Part of a small language model's weights.
Size: 13 layers, width 64, 1 head of 64, MLP 192 SwiGLU, vocabulary 8192, 1.22M parameters.
Training: a variant of Muon for these matrices, 108M tokens, 3303 steps.
Each number is 128 + 24 x the weight over the matrix's rms, rounded and kept within 0 to 255. Layers, rows and columns count from 0. Numbers have three digits each.

# v: layer 6 attention value, 64x64, rms 0.211, rows 36-63, columns 0-63
# o: layer 6 attention output (transposed), 64x64, rms 0.836, rows 36-63, columns 0-63
# gate: layer 6 MLP gate, 192x64, rms 0.316, rows 0-47, columns 0-63
# up: layer 6 MLP up, 192x64, rms 0.299, rows 0-47, columns 0-63
# down: layer 6 MLP down (transposed), 192x64, rms 0.248, rows 0-47, columns 0-63
v36:180155128175139085138149085124142108150184124210179131111119106119143173113149171116126130143146147173142153145177097087098086093090146126128122141112069063118095174122142166149101138123075141
o36:160106095137086081107139135168150103124090128142120139088092140177085155102142157091114134190104134096099180134150128137093208142128094147157099151133142087107076127168128161169141125137166072
v37:142127092135127147120084128131129134130120139156132162124125134124110145097123156170118134156114135116122117181124114138164167091149123112146169136097131190157118119104118128139137093128122102
o37:130130073154116124107120141127145116144170137123143107084088139135155118153128106141138156107080159152119132099123112160124123119139132127112152115090105144125112129108119112130147176120156154
v38:139133119109146125124121105168161113139152117144137148144137135099120120092114133121140129138135109129109111136137111096071131130131125126131141120120107110138169147101141152080098127134097093
o38:143115125135142136112142159141179130129112126131101112100111101099154109130131142093125140131130108142119166100135148121100150097138108146150127116150110101123110138137151099150138128144168101
v39:114098124082119098175117145099128131140156113091139139133132119148147113083130169131125139103138163105135095182127102165121127130115129114128091167112158111120131167109124169148106150155122168
o39:168131146122120108136112135081128127115088154116114108136097109146156127144156103154150172156144116154155131154127113113147157173143102139114125099105117109146109153153121146133081096143154140
v40:141124129102110115119148124157141150095108098107118095119130134142199097118124154132128136164138168148098112169123145148091151132131089113123136130119159109083119117090063161138082113118114118
o40:148121124123169158122116128128189125129129091149171124130134131140175105099195152141158140113164149154144135145158107117114138133140090166096164124160113117175111130157088132137104150140137161
v41:159124147124120123170155117122122115134110156111156114102134107142139126143139121118136128143088128108128161098146166148125117171120163172121107118143146127100125147145095111181137084118130115
o41:126109142106169156162152086145114136123085138128137104168126158164115147100114134161138104127126169151116140140104124136133122164111144120134127148131140120073157123135117146116118121153096150
v42:135143115114106174155139143129199112162134110097122165143075115096147173095113150159119129122123113128120133099145113108164121074105092153134136108140111063127085081173153160143093134155141171
o42:160119103081095068161084140181139124116120122096111153097132081132146164098097134109100149126118096124097069114188114139172160126135126091122180138127123152110121153148146155159121122163123137
v43:138160122121090140135117118120133119144150107119166111096129107132128126084125126138112099129112103168127130101120156130148121131157127139118115138121120087127141143125145106103127139098110151
o43:128088144101105123133160154132165113109130146137123142161136107122122167092117131128131119147109122128125134112151125119131131136147080106116130115123134131094113118111135133123112136118112112
v44:169140114143118108161117125094109125147150148150132118142139135117142174131122141125165104117089108140165139139151111140129165143130138149146105169136111131120128124157140092140090135124114170
o44:134114112115129077145160080131112125137120144127110126147121151131135186137110157123146125126091120097129116121111079170121129124115092119131112132096108113124109136151152157108104107103133121
v45:123128111122179103130120148102100108134137155160149156114134114110115130128142131151165168084117153094158087170124107131133120125158146092120114131130130188174145143086106141136118150154147118
o45:133155145147143109109151115079088125137145138132122120074085134116118123164149083121118195141094152141128154138054145132135087138160124137126123125112119129130136113142151127125124129137167124
v46:121116117112176161147105160135155114127144131113089171162137148133074174119109124071126132165136105156171126124115136089120079152133155149162119128160117176140148125118165138110183129135101134
o46:111148085174116167114155094122112133159109123091135133126112112109093111130059117113129141150111052136139120094127145136123121141097137104131110125122133138111162158094147078151141103130138122
v47:170195146100126123148127121136126139129119143137133100095105169113119127134140153159138126110104161139127129131199131137091177102165113149127123186151122117094149156189113123148087134162115128
o47:136120132109134107163140085116141144139134121118129117155142118132142155160197143116167108148133148159099155128145090162120141088157121114133125173086094094093096151168138162100158140139125123
v48:113140139144124135119111109134171120135142137176131144093118163112097143135133117150106141113149107126139142087146103112105124089111115132099121136113092126130144157136154131110138159143123105
o48:132122138135095117131121143129139122121143133139086134083128119129111119158121117118106117133116103115096147113139157138112163090132147113166096157099139109100109119147108109119157129129125095
v49:160141129105129149146128167128087122123161150136150100121147121137126104127125099134163110153155116140158132143120144145156102093111129181168073137093144180123127101129128122123149126148116133
o49:103147129134158129129129083112145108122160163150155114126112097180097117105093105152181128169121120134144113118128116156123077105128122135140098125118139142110151143109123177151129103115131123
v50:113119128105164099156108158169121105108115110121140132111148115158083117089141160159093119119099167157099148108119126144101136134115129122115128097102116105104134173138137115125142068109148101
o50:134111138114138103141126148139109163145082168103122127171126104139116132130118131138141106143128181184121178127115193123109139136139138135144147102129104110111122135110049083134145133136141149
v51:125135139099109136140131179118127138142166130125151116119144097123113152116123101139134143133131123152144104135117124116168104130143124152124113136119153133122123137128149144141119136169146130
o51:126133144106139107131126118115134117113140146130144127128155083120112138118104111146135149157100105132123108125124117118140115144139129129124122140093148111114138144123130155159129109124136141
v52:133128111130106128104157085143139139099122123174153113109136111156120157092139100087155123133133117128144117105104136139134110176108119157136143149063101132132148102125126095144131099126129130
o52:103119106099157123105150140137178123133123141158136125135123152128113121098119127138137098093120145119129121105127122131135104170093141119174109133093135156158122081094109132151124124122127066
v53:131189087141172125116138135165143091074109102154111116142134168135115165102145138116167141111118110204148115094108111146099133155119121111139124137137137117098125150106115059133129100134140160
o53:142131116114136073120181110149150178159119140101162189132121152112101116122131141121142110149125128104139139145156116160081071132134080105148149119117101110146120090094083053113128121120139092
v54:107129155141097115127128144119129096160104108163153103107142104137088120115090145168096111117102171112100113100141094135140160130130132116122149133123101091149152170148158098121128130123148127
o54:119114138110093102155135191109103127141137139132089107144153126101128188170153146146128117125116177134116141131133157112132155139126142116169115135133113130088096129129102117131140145114143139
v55:124110150091156095107125142144105147105135107102121113160132098137126086110111132084141080139181130139132139128119100120122098142120126106144106153098134148147139146134180133120143169146106128
o55:139140140151110133135120146101129124130137129122104120179138102120104091169125129120173124165146084133173132141134124112137119131127127162154091099141123144182146142103137146156135106113140085
v56:101090129098123112102146102139156118153129062140118120090123111137145130095098138143098139161163192126102112125138069156119112105085086139079097159096122137130101142138143120101146153122149153
o56:149147150157132139159120199115144095131129126155072132112137084135122151157140122155134138132144125142108140130187116109132151145115110148128101142123124152164105129122025131160114128149156102
v57:151124113139148081091106126101088163092114138158110152108156134150137120127129115145155128076132157125100110183158124149108140089138100103115112132124119144116109158168118115155113154116122150
o57:142141129161135091114127124090090137155137113155103151112119116145104127129191139126149111131118178128122135156083095122105136104148140148081130114082125127189089117148130140099121100098136129
v58:128206158125150144129128131101119144142148152147145129126122096091137158109123138146142118111104134135167161184198111121156087089184117133123134177128081129136120139145164141141120145154126134
o58:133137137131072098122133103143120099136149127120148141104111110106120167137151120106150132178088115127101163129102091112153114123159141120125126148098128126096095176127162191149167142143146092
v59:150138105104100096148113141116123115128173097138146135113163154151117119109148112140137154116095151159125115099148117120112144114128121108112104091159143134123117136167126132120138147083137138
o59:145115153128161113148145127086108138116108126145090154149146099133121134090132113103121129163065164129122132130153135134115146117108098113102128132131139091146143130143097104099131107118155151
v60:092136137117169132155093101088150109166153116146133189096133126114113121126114088133177146095098107103137114132127151108114076160110134120091121181174131113146119148139164106102163127125119161
o60:130110175157139150148146131135112127122136126135094139117086134075061139133139085095093108131080092110100124125086121080149122144130132097119128118105118110082114150099138106105108061153120098
v61:104152130104151153132119129157147126127119127132148134122121139112084108107128126175114135154131132124124151113119108115140136099098121139125142126099097148101125149146133117124151061149160085
o61:130131118118120113155113143162144128122148153112152107126124101126113101145107105129152110124134142150111137113141152136127117092132177124159153135111109115094122148098069106135159142153140138
v62:162112130094114158136129074100138128105151123112157107109098144115140088128152088114155116162115107141111099117102107107089194121113118119090104145189134121100111128116105120072137148089117120
o62:140086140143156167159186128100171113103176137146099116149137129138105111124132108096095121124133122132142126123164084147121135073107090137110153147182126089144119131149137095078097115143120133
v63:133101137148130083142090094096156129158114124110106134127129156141130111146134149086132121123123162169147120145124188139108122141123133066125150148142111115121131114179135135136135097109114171
o63:117123118141119135119127122112131105154098054108147131173114161114113144127158125071136095136120124113128117114113154128139200145123106127104136111099092136142125137142112134093109098143090144
gate0:142109098148115150120117093126102135131175133100129111167089127059150194105159106097120105136124119132141124146130139149116151147175125133147101070135178147151163147134116104119135114128117123
up0:124159115103078075080112143123126109125093129129116143113113115165154097098115085102147144121142107099132104102159144145118155139172120128122135087101131135178141103135135133115103099133097110
down0:152124117098118076127150149143114081163092098117158121135160129180098089138119116116105114090159148107117140136123119088135141120094106131097140138098113108089150125139132157164161089145131118
gate1:119087162159151109166152098131115182107137104142113166135089148135136119128096159152152111124111144130124141146076151089096170080126099111156082127136120129146109115064154158136106114142142130
up1:071122112137161179112162134113155162111117151122099099147126150159150167167113095111134095113116142104093159142106096094108141111152129124107121202109126107098110087085152155117124167187085120
down1:150104166089107113141142138166150092117129105132116155159197137118105112119080117092125132138121135136130123152078129130103100107137111137152132090138096126101107145180094105100159112146152108
gate2:116111145156142138139173104151146131144113111167130133143134087116143087094092138128093157129128138109118125157055131115153167135125141134169183148097140127138087103125127104106128127087146150
up2:148147119096178165146123121107149140118096111221137124121148133138122132132116123129108118122104112157125153126115128149135175116106130111128083146170101126159149125123164122117118135155136129
down2:129115102132129146132130136177137158167141141110121119139168143108142110141091129116079193119121126126150085134135113175116131099095076134134133155155144091173129106165167119163135107127124137
gate3:111087089125151092143075094152116131163131152098192136147152163158149154125106123188119143131130091185134166111144095101124107113157094136121178124178163127168119111122114180160165068114144145
up3:101142139090126090132165164133113162153092100077105168177120079101105119184144130137150144142137137098133127115166135176113124117115132128134092102108120140151145092074106085110134138102129109
down3:108160173090126063123165175119100088121160145085110160096174098184087115097155155112131124176165130120122130134107147124152100083144151124140123152098159144113185102169119077111156131136156153
gate4:101131159117128139149121119162151112149103117168130127120140098155158130167132147144140149152113141134153104145125125124130153115155106125150131096136140144159095152120153089137106078148093142
up4:192128122141101136133142099127143138128128104125123097129104144085157137127091181111126133063103121149103122131121106119162109125098119134105105128130124164147131156116125138146126155107172122
down4:152094110130124101107160086127110111102128130128112115130109120083106149109173116117149086085131073139116141149151135184129133129122133127101140135114147129194111139121151157122076144130162096
gate5:158096116083165125170127119117111087089106141065168112116164116106122141103098119130146153131086138111137132147134129108091121119097119137145125112134176074166127143115100145152118181155048121
up5:113110116166105114101131134127129137140100143132095159120075122096119128132133166057114157114103108167124101109102101133188157157128150135122169150076148111115126124120147113078112097178188146
down5:125126108137158095116107115168134117144087098171090087125108105142143122137168125179111135138115076082121122148117104107114140103137084111126121182135146138179152081114184132105186098166145122
gate6:149097098123109143137127125138136143167133130163137124132140139156146108104109135151114124083116145161123106171098120126122141111122119091149128127172132149112118135129142138122134147157086102
up6:128159147099125137092125130125134134106102145093124101167113104092105152114141109150127122169127107100142145074124121115120104127133127132127136129117154127130158137119100111122130129097139173
down6:120135128176106173141118107171102100145114124146163129134146114104128142088135097158114123148131136123120153121134148157138088116130090125198125098135159129116104104145126128135120133076136150
gate7:134147153128117148134094158095119134119176142169124165148088152115110125154140143136092120112089165158181119114136133119105138112120098102163110079138156132104126140096179115133117157112098139
up7:131140148143175107113136099135141145139132153124165140145120114124128160136111121132135137124110114128139084075125108158144159109100119107156088147110112111185112131095109117135151084184126147
down7:103162122116084155124113152156088139136134113157101105130100115133170129148130104102136068147106163116134123156121131111155135129114139163116133096117129134118103123125149113111147190109120111
gate8:175103063141147097127119079111152122136144164120182144148096180135136134100104092132091146111128104112183132088136089089150137142105132129128120136175129105147121140135089153079111109104148121
up8:146087133182079120147144163149079155098112111043117092118120123148146098114150122134115159194148118148150146119132148073162111117097112126142159139136140140115147137072137100131116140120139112
down8:098178158115120105146140101120154171126136121171098110123127141146082178121161083112102136122171114074118149158130161128084162136124132158097100112121116155146161164140146093122174137100148171
gate9:120121128138128127128139135132129129126132125125132139136128135134127130136132132131135126126119124124127133121125120129122113128134136132128132139121118124128123139125130134129122129119116120
up9:127124133137128134131138128138128123126137126133126130130132142134121130136132128130133122127128131123133125126124116130118117133132135131124129124128112133126120138131119128129119134120110132
down9:131135119124115139127132136127141137139137113135134119120128137138131127133127126132125138133118125119132144134130135133129123127122130125132129128117132125132121136126131136116127124118128129
gate10:132126126135129130125133126137144130130129133131132134131119121133127127130130128130124126130122128136119131127121129131126130130124126131133115123123137134128128129133124128129132121130137122
up10:128129127116123125140134120127129121120127128140125132130127133131130125131127120135127121128130123130123124129129116126130128122127139126135140128124127132134124127121123132132121130128123128
down10:138115121122135122127127128137129124126139131135132125119128122132127133133119128121131130129123129123125127132123128128134125137132124127130119124123129134127126129133138126126120118134128124
gate11:089106098098108141130131113135111136160152138128122126142109143126116139099096153105148097112140136129145100117140141108117130105111102121167115101125141125142153104082127100143122110104120111
up11:102111138137105125072152102125100128141091135146127122167123139129119139126146139125090121146151093132158135121110132121100110090141089127140124103151143121143124125092100128098157150090150159
down11:165123113107129121165075150145118148112171121121106112117120111170131108109147117157157120097107135125109125139120084102140110139126129114112143136104116147124096144172101159099099113130163113
gate12:177126112178138106184100143130140079164144113139165160131124144115190158133093183125117142167117115128141120076075135110171131154139132163161134128128134143163168101155167128094072139117097110
up12:118147133127086149134124088184123143148127085128123132090094140135097142150119130098095114087136126169132129140111173146112201154098128187116142106148113143080179154092168129145111082128143105
down12:123086128104082124141131138158079103154134185099096124071095170162088096101096149112182080153133157143128138145144106088138144141085124155122133165114110132149117157097061147122144129103122103
gate13:127144160115108132143133197147131091173108169154088146122174107117154121069106140140146144172088100114164139114111158121101095175151153123155117101173135168149124075179134144108102175112072151
up13:093136107134130169169130111165145135096090131110165125038128095159150163121103075124163104102142149145124172147106150125126149176180134136113122149122120142133167137079094171133159116174141124
down13:135149104121123151107169112173145139094106107070105111165064107144144127119086135135122093162101149102133103130140126152129174132158114109119085105183075167162122091133162129150091096096108109
gate14:111133148107135138121132143165107131133124144124099117133124110127105110115127152121109133163141109118124152124116110117103127126112118136126142129108181118128098127127131123137129142127128140
up14:155119124135134119112119115104140140109099123120126134132128125109119157105112116117138125129110129124134104113130147118128124144138134141118126140140106134130138160134125129149103124109120114
down14:110144110143119103120124150157138142116113133124117120127148103110129137138140147156112121121127133183123124139151127126145125126141143109118116140148147113120125114125151143116129127109123137
gate15:145128056098124154172134110120159148100129185150119148113132149129160154182097136137115125130140102143130139138155108115114126102137101118139159110121139148162118128079121105184123157121106153
up15:117123117091140104096136150124122084130118131151130156154106143160117086091158119131110129136125114123125162133120178114138158131110130089150098149167115152105149119088083118092116110097130118
down15:150112110134128108141119156154175104145129174105154159143167131123142162120129121121173129145103115169154118107133191139135152147125079144140123137180120127103128169126183119147120124144110159
gate16:134151135147112085180105181121108146134122071139121143080179120145171165137099116155117110171090138124092158110075128136122128131129128151108095138126091110180150125208164163128110109092127149
up16:070186142150118117133126151156174110120181150204110120091134157086092154152102127115142111118121121139115161154157160134138135143135125124119179131145151168134131183098121057099098141116118190
down16:157131163110081133120153144111110125137107105162107095142085110113128134106105117161138146080122119121124137134154095099122148057179162175150138127100194162135173146126113139150126134127147150
gate17:130125149135102128147118132108140124085107136144085121136142111144149158112106121100123129155092123093172095159112140168113134115133123103136138107146134115076114096130165158190098097147115136
up17:158126099137112103138157137151118084130147111142093149185157090146105111111114147121093100088120109117147111164164146125114114078134126095105122131123134136135151146155164095139091093146125103
down17:104145095139144153156131103112085121154102134127111117117144117141105123113120112109116187080159129143094115126151153116148175100124144150147115141129083134148089165100038134106146113118082122
gate18:111082136144135153125117126135109152119128154083091134101153137147146108103125134147115134165151123146139117125132140177115143183145110153138100099145168099150137142121143098141112157138127093
up18:135100121101145116126144098105148129131127165143147116123154131179125130162131149117125146124127146133170128097160127149164113123115144143122128128131080088103126140141155150133130126104099128
down18:118148143148141120134105123136131189148135146125127091130123126107149136133123099090091137123123098111149124147119139136129112132142102125099104145125128131103106089182104158144141151119129159
gate19:132093092138136172174135116111153135136124126114138175179119152143138148130119159110108128164115134163117098140084112106063172107120126157138094121158121141104133146148135127126102102100132125
up19:140092108126148136170156154103090147087173055102142081099109167121116124140156103145138073115160088072138140134118164145134089145156113133089136135143171064130054098124095152111101155136124115
down19:114142122148079117099151114135122142138143192160103152161127105152131101151129123113051155158099112174191083133121110084104124166151115159168155112130095171099144134146205082157130104096072108
gate20:136171101171073136110120141140111163152149116141097125114118125089142119127166142109148098072133118177152073132122116151126113184146150143127133115156152120105137131151139147141114132100123202
up20:159179157139137094185137144136135131093147188133117156124129126117172126120119117078135118143148126154158112102117143130179131131127110140106117150139150101113115170114071142132118151153119090
down20:107117167104146142172093110117141102109132116151113112087139158108119126169104162119115140160151151082144156113131099083110134121098173135113121111111121142143155123108108139094122138156134086
gate21:136156150145122125110149121146158121165097101111127128136121151151110126135106127184127192126143092171157135127126118137130091126160108065117111100138147080116120156134149123092118117105109141
up21:133173127124128105175133119142172112128091130099099118088113177104114107119131147121114177128127101172159160156117152108150100154117089122140150101136143085111119154141078116146109129118107162
down21:159123166177138145110091129172118129126099124130110161103163158145123121104131113128178141088115089117117162151139132100171142085135115145095136151121094085131172131096089112105129160109145155
gate22:157140112141145112104124138119065143102142134099191197145120141162107131095121165144118145119128119127121062105067124142093100146159107157163123124143137113147142159095130122152110111129139144
up22:131072163144127182134134120127134140138140129117095123143170138124108100135126116154134125124128111134156126131125192128151104095102122169120132153155108128127167172149175122121126074116136106
down22:091125149144125142101107166118149185147151109150155112142142126169186165127134144110124108113095115127105156101134104153097166088109121119168147138123126133118108119175065183153183173130133158
gate23:144093115120126172101133148099118082091094149117112120139106110149151159098117148146118084156137163127134131193123104129133121157156103110131144119108116107143126142133139133153138145075096071
up23:121123119146129087114123136137136157134134151147148117128083130165144095110080148137131080149109132096114088120150122105110123128119143114108111139098128094113151121146069175085129091159085124
down23:126145174154139083152115143155172147100145151114100124147141150148114121107160117125130141107154084173148113136154126127113104158139149165169132135148156104098129118162139125162166130131150139
gate24:063124134128141107100116168123141141113112120124143165157095141150146119156122079115119101126116138154152084137131128129130122068128117127162094116124090183131188118094095148133108117095100118
up24:086161081173164157162169139147146158130114171130097140138156135132119089113118152118179128122125171109132132090128156142159152152118117118143122118077151177124062122137101121064141157104100123
down24:153172132150096097091130142123144139120139116127132127103118132120153092152134179086121141104113103150138090130117163170167111093115105140106119127157145135118146192115161151183094087109096149
gate25:105105093113140121139160097135128168151102130184133141117136143135094149128072149104143156139087124143126128105066171115149128135138102086126131146179108097150140142113121146114101146142146155
up25:121121082121117109100139150133113177165156134143114163175116130157135162109137119136118143114124124108174146103088139129163135100124169112097088127166101164144076086113109122108132148130120094
down25:092125139139140147108139158140111112113144112180088121158104117152154156080110099110113114097143119144105184165153106143083127158109145111130146093144092159092139155168110118099148111108161190
gate26:133121131143109130132160140126121120125147116131097112103131131129110112152123115133111151137112120157150112143121142126116136150129142143134148122115126114099130109137132125118104138126114163
up26:139150104108112124118114115134131129136113142108108127122128090163131133122141141126102115076127131113116155110140122115115113113149120113114117127148113140133089120117143133170140139122130155
down26:127117137136122140139142110095139112131108150094107115161118146162142122131136115129092108115115105121149121095112123128101145117137101125135105129139145126145104111078139149145128117138119125
gate27:118111117117164097135111095145121147193116109140134178183114153104146137125130135106120091092113136103130128175123070123173112102103127123145117101147089153175106122123160116134090134087143154
up27:160096185147110179154141128119142105151086127119154166108171110185108114117137139123105140103109114163123125112121147135151081136128090125104142120129169128151126139144125131116124149107088160
down27:111134107110150173163101127114124130128104172131166148143129100145191161111160157108100159106096154122128076158152117114128153114130130112105091162136085079111094105141166138145101126104128142
gate28:135113185113127155113112128177112147067146127166140135109113156088138115095120110169125111136081104084113130153125140130135135174117083110116145114129165095164120115124130155139111130145132156
up28:145071101156128121103087191138157143116133133121163111133160105132142094127136174138179129165115168139083092135119147163125136114105140155144102152129142110132135081107145135157095114131136171
down28:172089157145141145136157138149131180155125154120093098111138148161098125131078140132169126143109122119100181121113111144103142083150163144132149119157118142134124141107166136151094161164116137
gate29:150111075149143167136125182153105138144115151144082104126140154114157129120097165148080136169122058142152084139159131105142095177122121142087171129143137117119132068129157174120091111126130136
up29:096120145128132156158095130144133112103142124119108123130150110096183145178159101097141135131154149228087090132125117134118121146101122151118188143179161147128150123115132103102087146160138110
down29:138068134125158097113128145100097130109142141115155099118115153151095093104161142143122136158169133103082176130127122118084118091141109114149144123102159152127119157135086136106148159139128115
gate30:135098111176127112111095084125105119135151194132163130127146134130129145090108148125120141093120135129092097147130137088132133143114115153133123123165157127125127152098108130130140149166086150
up30:173119130139119129140131154147121118153055076109104106081115157146107112138130113149090147122114150113099107099127127140158124146137137115114177109125152132119138117112151132104088132135118082
down30:147135135128101123123133134154196149116137141122152103133131173146111112164168113132114118135084144121119115160122144099158119062147139164096107138095130173141149128100176174107109131114135125
gate31:175150119095128178137118166158106153144158126139115140099089165176153104121142126135081106112120092162164111154130112153140130144120135155175089133116150103130139158155156115136107115113108134
up31:178118145141170148141129168151135092130108105138119154141120144122124121144080122144128157103116129131141125144116129126114161098120137112131141141150132081126165153131114100139168149081129112
down31:143144094139125128097120102112137111094096156130145135115157112112111146115145171129122111139121134133076122136146163112130101106125113129118116145088116123113098126163065144110176117131150161
gate32:127063157162080124168165124181139139116068180170127175068119145176151152158069076128136205129168127112122120128168137104149163112114136132088095147175116160111082127146124176108053132131159137
up32:134097166167114122112207144209164160126137208170152140134103114167133135124072128106138152109131105147137130087154152137184159143122061113117140144166105104067067164092113103116115139158170104
down32:170110115107105160096169121125115134188103112123177166112188108090158082126173127070123080045093116116163142152124189094078150095124135118147120161045149168106145094068185120072084131114142107
gate33:159121097131110159161079102086120144106143165117151075153113113114065099093126096175092155147073118092176141190130127142076090097159097145129094116109141122197087153136124129082099109099143152
up33:127124137096168096107112178089150143200098113119147106146104174137130153136099108135059148144132134205120089145186115138105124152131196213159139115111148120129138060138156115120108180134112144
down33:150117122099118124125147162128078085108072120139100125110159118134146076150102166115156130138150149103102135085102085107170111128088117121126173113110122131141148163115060143106136120137126121
gate34:111123167122149089119138157165101068159081166132169103119122102124097154127118123101121142108149170149119122129084086126116145117123109113158131116093125155137160096144134138120103170130140118
up34:166136136137121148141116104106179125120093129122116121126174144165100152062097126125115153137141160093112105114114094082119123156182139154123156134149186096109102118138115148117112151130129145
down34:144154131098157134100147115088113146138126157159168143103090111098136140150148128146137101123101120145140109116163164142090125183081098141099127148126116098086141144138141133129116105151116115
gate35:128138119084127128120134115118120154131096133123126114141173146123127144129102143088104145123137108144108115166127099123126121111154135123122153093091111141119134126096161139118125134110126128
up35:139126124151113137096119154093108133112137150118119141113124134112140175144145104129135122109111074103124108132112166129137097169121098136091148143136103132101136129125139121117150115112127125
down35:123106099103154119154136125160159147110089137113141136134158111121107151138098120113163164129124140157114134144123141137132138092140108117119144105125117101154127129158189141160147116131118119
gate36:107125138150122135139155124140100146138112120119143133152141133133131128159118154153122116127144123136119118146097117118132117121180162156113106135132133174120134157134098145160160146145092131
up36:170127141117145097133135132135127140129153121136107150113130153146131146126149128140125139134125101092142129116124138124119143179120113123107124159133132123152116085135135115114105121137140107
down36:151152132119130137129144108123101139126123102114131102137144126126136136169121111173117140105147122136087152119112097111101156072152148112102169108104128161113120168122144132113160159127120151
gate37:112116090135098092120125115113122160125080066071131125084115093158153146081107127166073175160116084100103136113147123128120125133148123118134121117125083142125160109136143124158122091117122148
up37:142130091108125151118126181094093106098102116175102114209164106119137159106152148141118111141120113114149131128163135150145145124138109087117122206175115156108160198128111177137135091108149119
down37:141161150133103105151168135158113114146120139091102157105131098152135164121157089113138080177164115161130107161121150142088155176071124143113121111147128139149135116178138144145094100159057156
gate38:150103146107140152153142146184137122129116144116101168166157116116133168109113083139103135161095087176148137123108125133108129107197127155120147160163136104141162126102128127129119163112130117
up38:104144110163076121106125142144140147118093114093108102126164135171120159086123059130150104130115145094146096080154174128122164116169125184101141136161107132138178104104152125153121152091145128
down38:134163137130130110100069134185112100142103141151128157147116102113082131154086099138114099210133155122128042150157135120134138161106090135141145144126131164104159134121114085117087127137105103
gate39:056146151131178140170132136152126134202143125137129127132117098109112145107138106103095113176141123144113065123132092164115082145126130153128140116144116144198154149130166099132126189127136168
up39:084097141136196121118179176141105146117115168154130128158137118123133136120140083105141105117134113177164125089168106119083125161123153153132106091149101159082131096104108121179115149168110106
down39:106096121096106145152137143135111102135116111168119097132149091139088093106131160139126107147151144151095192124131148094110132092127122135127164100081121140083136122101075106107142155139180113
gate40:103145166135151134160110129094091140113113130105132107136097133156143147156159146140102155118114105076104114130115108161117166160148136132106133133146143138152127130125135100120143146121094108
up40:149153113097137145145166118142149142125048135104154105137104094125098127151145134122157165120111101081106128142144166148126164146142142095150161115127135137121110159132134105104132138121135116
down40:136097137098122183117134166097136088165162109118121132142113164169146109147132171118100156100127129108125110113107114117147133131152139121127118167148111141112135138109084140103115090139161121
gate41:128103085100087101139194135128134133102116128137137140162163079165178147128115139128083150132126109104173117118097100096060087118162127114070092144114162103120156096133125173142119138185107102
up41:161108091077145094132158142119071109115124150172131142125138161122131138166133189114140146130118093108141115141139166147155101170099133104106166104170106126146101100097125113164146147139133120
down41:187108122132108136120134135119087154150128094156123081148105146138135141088111136128102122088174111122138169105064090123179158102158137079158141149108151122123128113144108132120201125106142153
gate42:092123093117161117142104184130120125103137123148118164103120149149106098144133136152093114111138080077185053163178133102144118126098086117175099156160174132163166127143137096143065121100120110
up42:128113197115153136129188123139153174088068125056127122079154170149162153119150151085164135106106131099120120163149116144165138129161118084171102124137132128105122175160162105145094152121101104
down42:201121100106129101155125128123169159123162088138132149124152117147120100125117127118108102124157092108151133107090124075167106137104144119137132125174155151207133077161148145134130180104118147
gate43:142131129200158129102173095132144118145075099104100121146106111138126145131101131115114169184142150138170136097167098139116132173120100111126110150166165118154121120132163106140082127123131129
up43:095116088119126148150200141124158198165126123166119128106157134126108144135121109121150121113088081114100108128170080113110135110107148168163141097106140102118138115131104125128178116126114163
down43:103125137099120162083124151131132117114145103168134129122112151115066109118150142103143074078149108142080147134134135137188135070105156130136165106080096146136140116126108132088158129124136135
gate44:108140092144125154148137123116121140142111114152115151162120117131148114120106134130140122095127128154172103139122120101115113124149137139169097130136127144135152161153093069129149137094117118
up44:125145099138117142154135153108108128150138077118134091102124149096135163117115163106148135124122171122114118120104109107133156147134169101165127122091147132129110145111167113131150124110105124
down44:138122144109112098120122103117138182059125114142129124118139081126101126125161099092154135149155109146148106107097127127134123139140129109140143162110118098133115125162118121091118137131140102
gate45:127099157143095143121155155145112121110124135136142095111084155127139113158095141177166141097120101097131124067141141158142106129130140116148108093112143154145125113104147112142127113145109157
up45:109114115126174125141174127124116125126102108122150122143071133180115115116127108107118127089152147107143118118133134140130156113111151177172190120142113111107139161107117110117081106108135108
down45:127141173116165139125139112086123161120146120136127131090113113123119152152141156127127105117115137113119090117150163125135135117130110119063122121106126109142138137155092175132114171137135097
gate46:107117103096155108144115127147153128164084115129113132109102086134146130117160124162090116139102106150147100104113085133112112118150144159095133139107164155124137151144100148154158114075115183
up46:137152139154134108152150166137100136136174121129127126135165131134168090150119169111115088113120177151139118148155110122109090095112131135112139126122107118153125079148124140149146128099134154
down46:095155116108098130128124120130135111127077111146116145105148135133116129164143105138161105132106114136055147123148154136162102072153113099113137155091101127152153137138134154129107143150162138
gate47:082100110128118172091137131102132148111132109120100117137095123112107152174095122138106148112102152147091119154123127142093121188149095127184124116151185129188088115182141132127118118139081153
up47:172117119108108163140137129132092136102134140079169093129066086175125150165155138120121130088143141136181095108163172102185132113124176106087156121139095150142174119096135113115125157115153075
down47:126117135127111178129150199145104124117074133141151165109141090169094103151117186110174144177103167137090081135134093119171118077124160088134123106120104119136133166094100136135136136141117104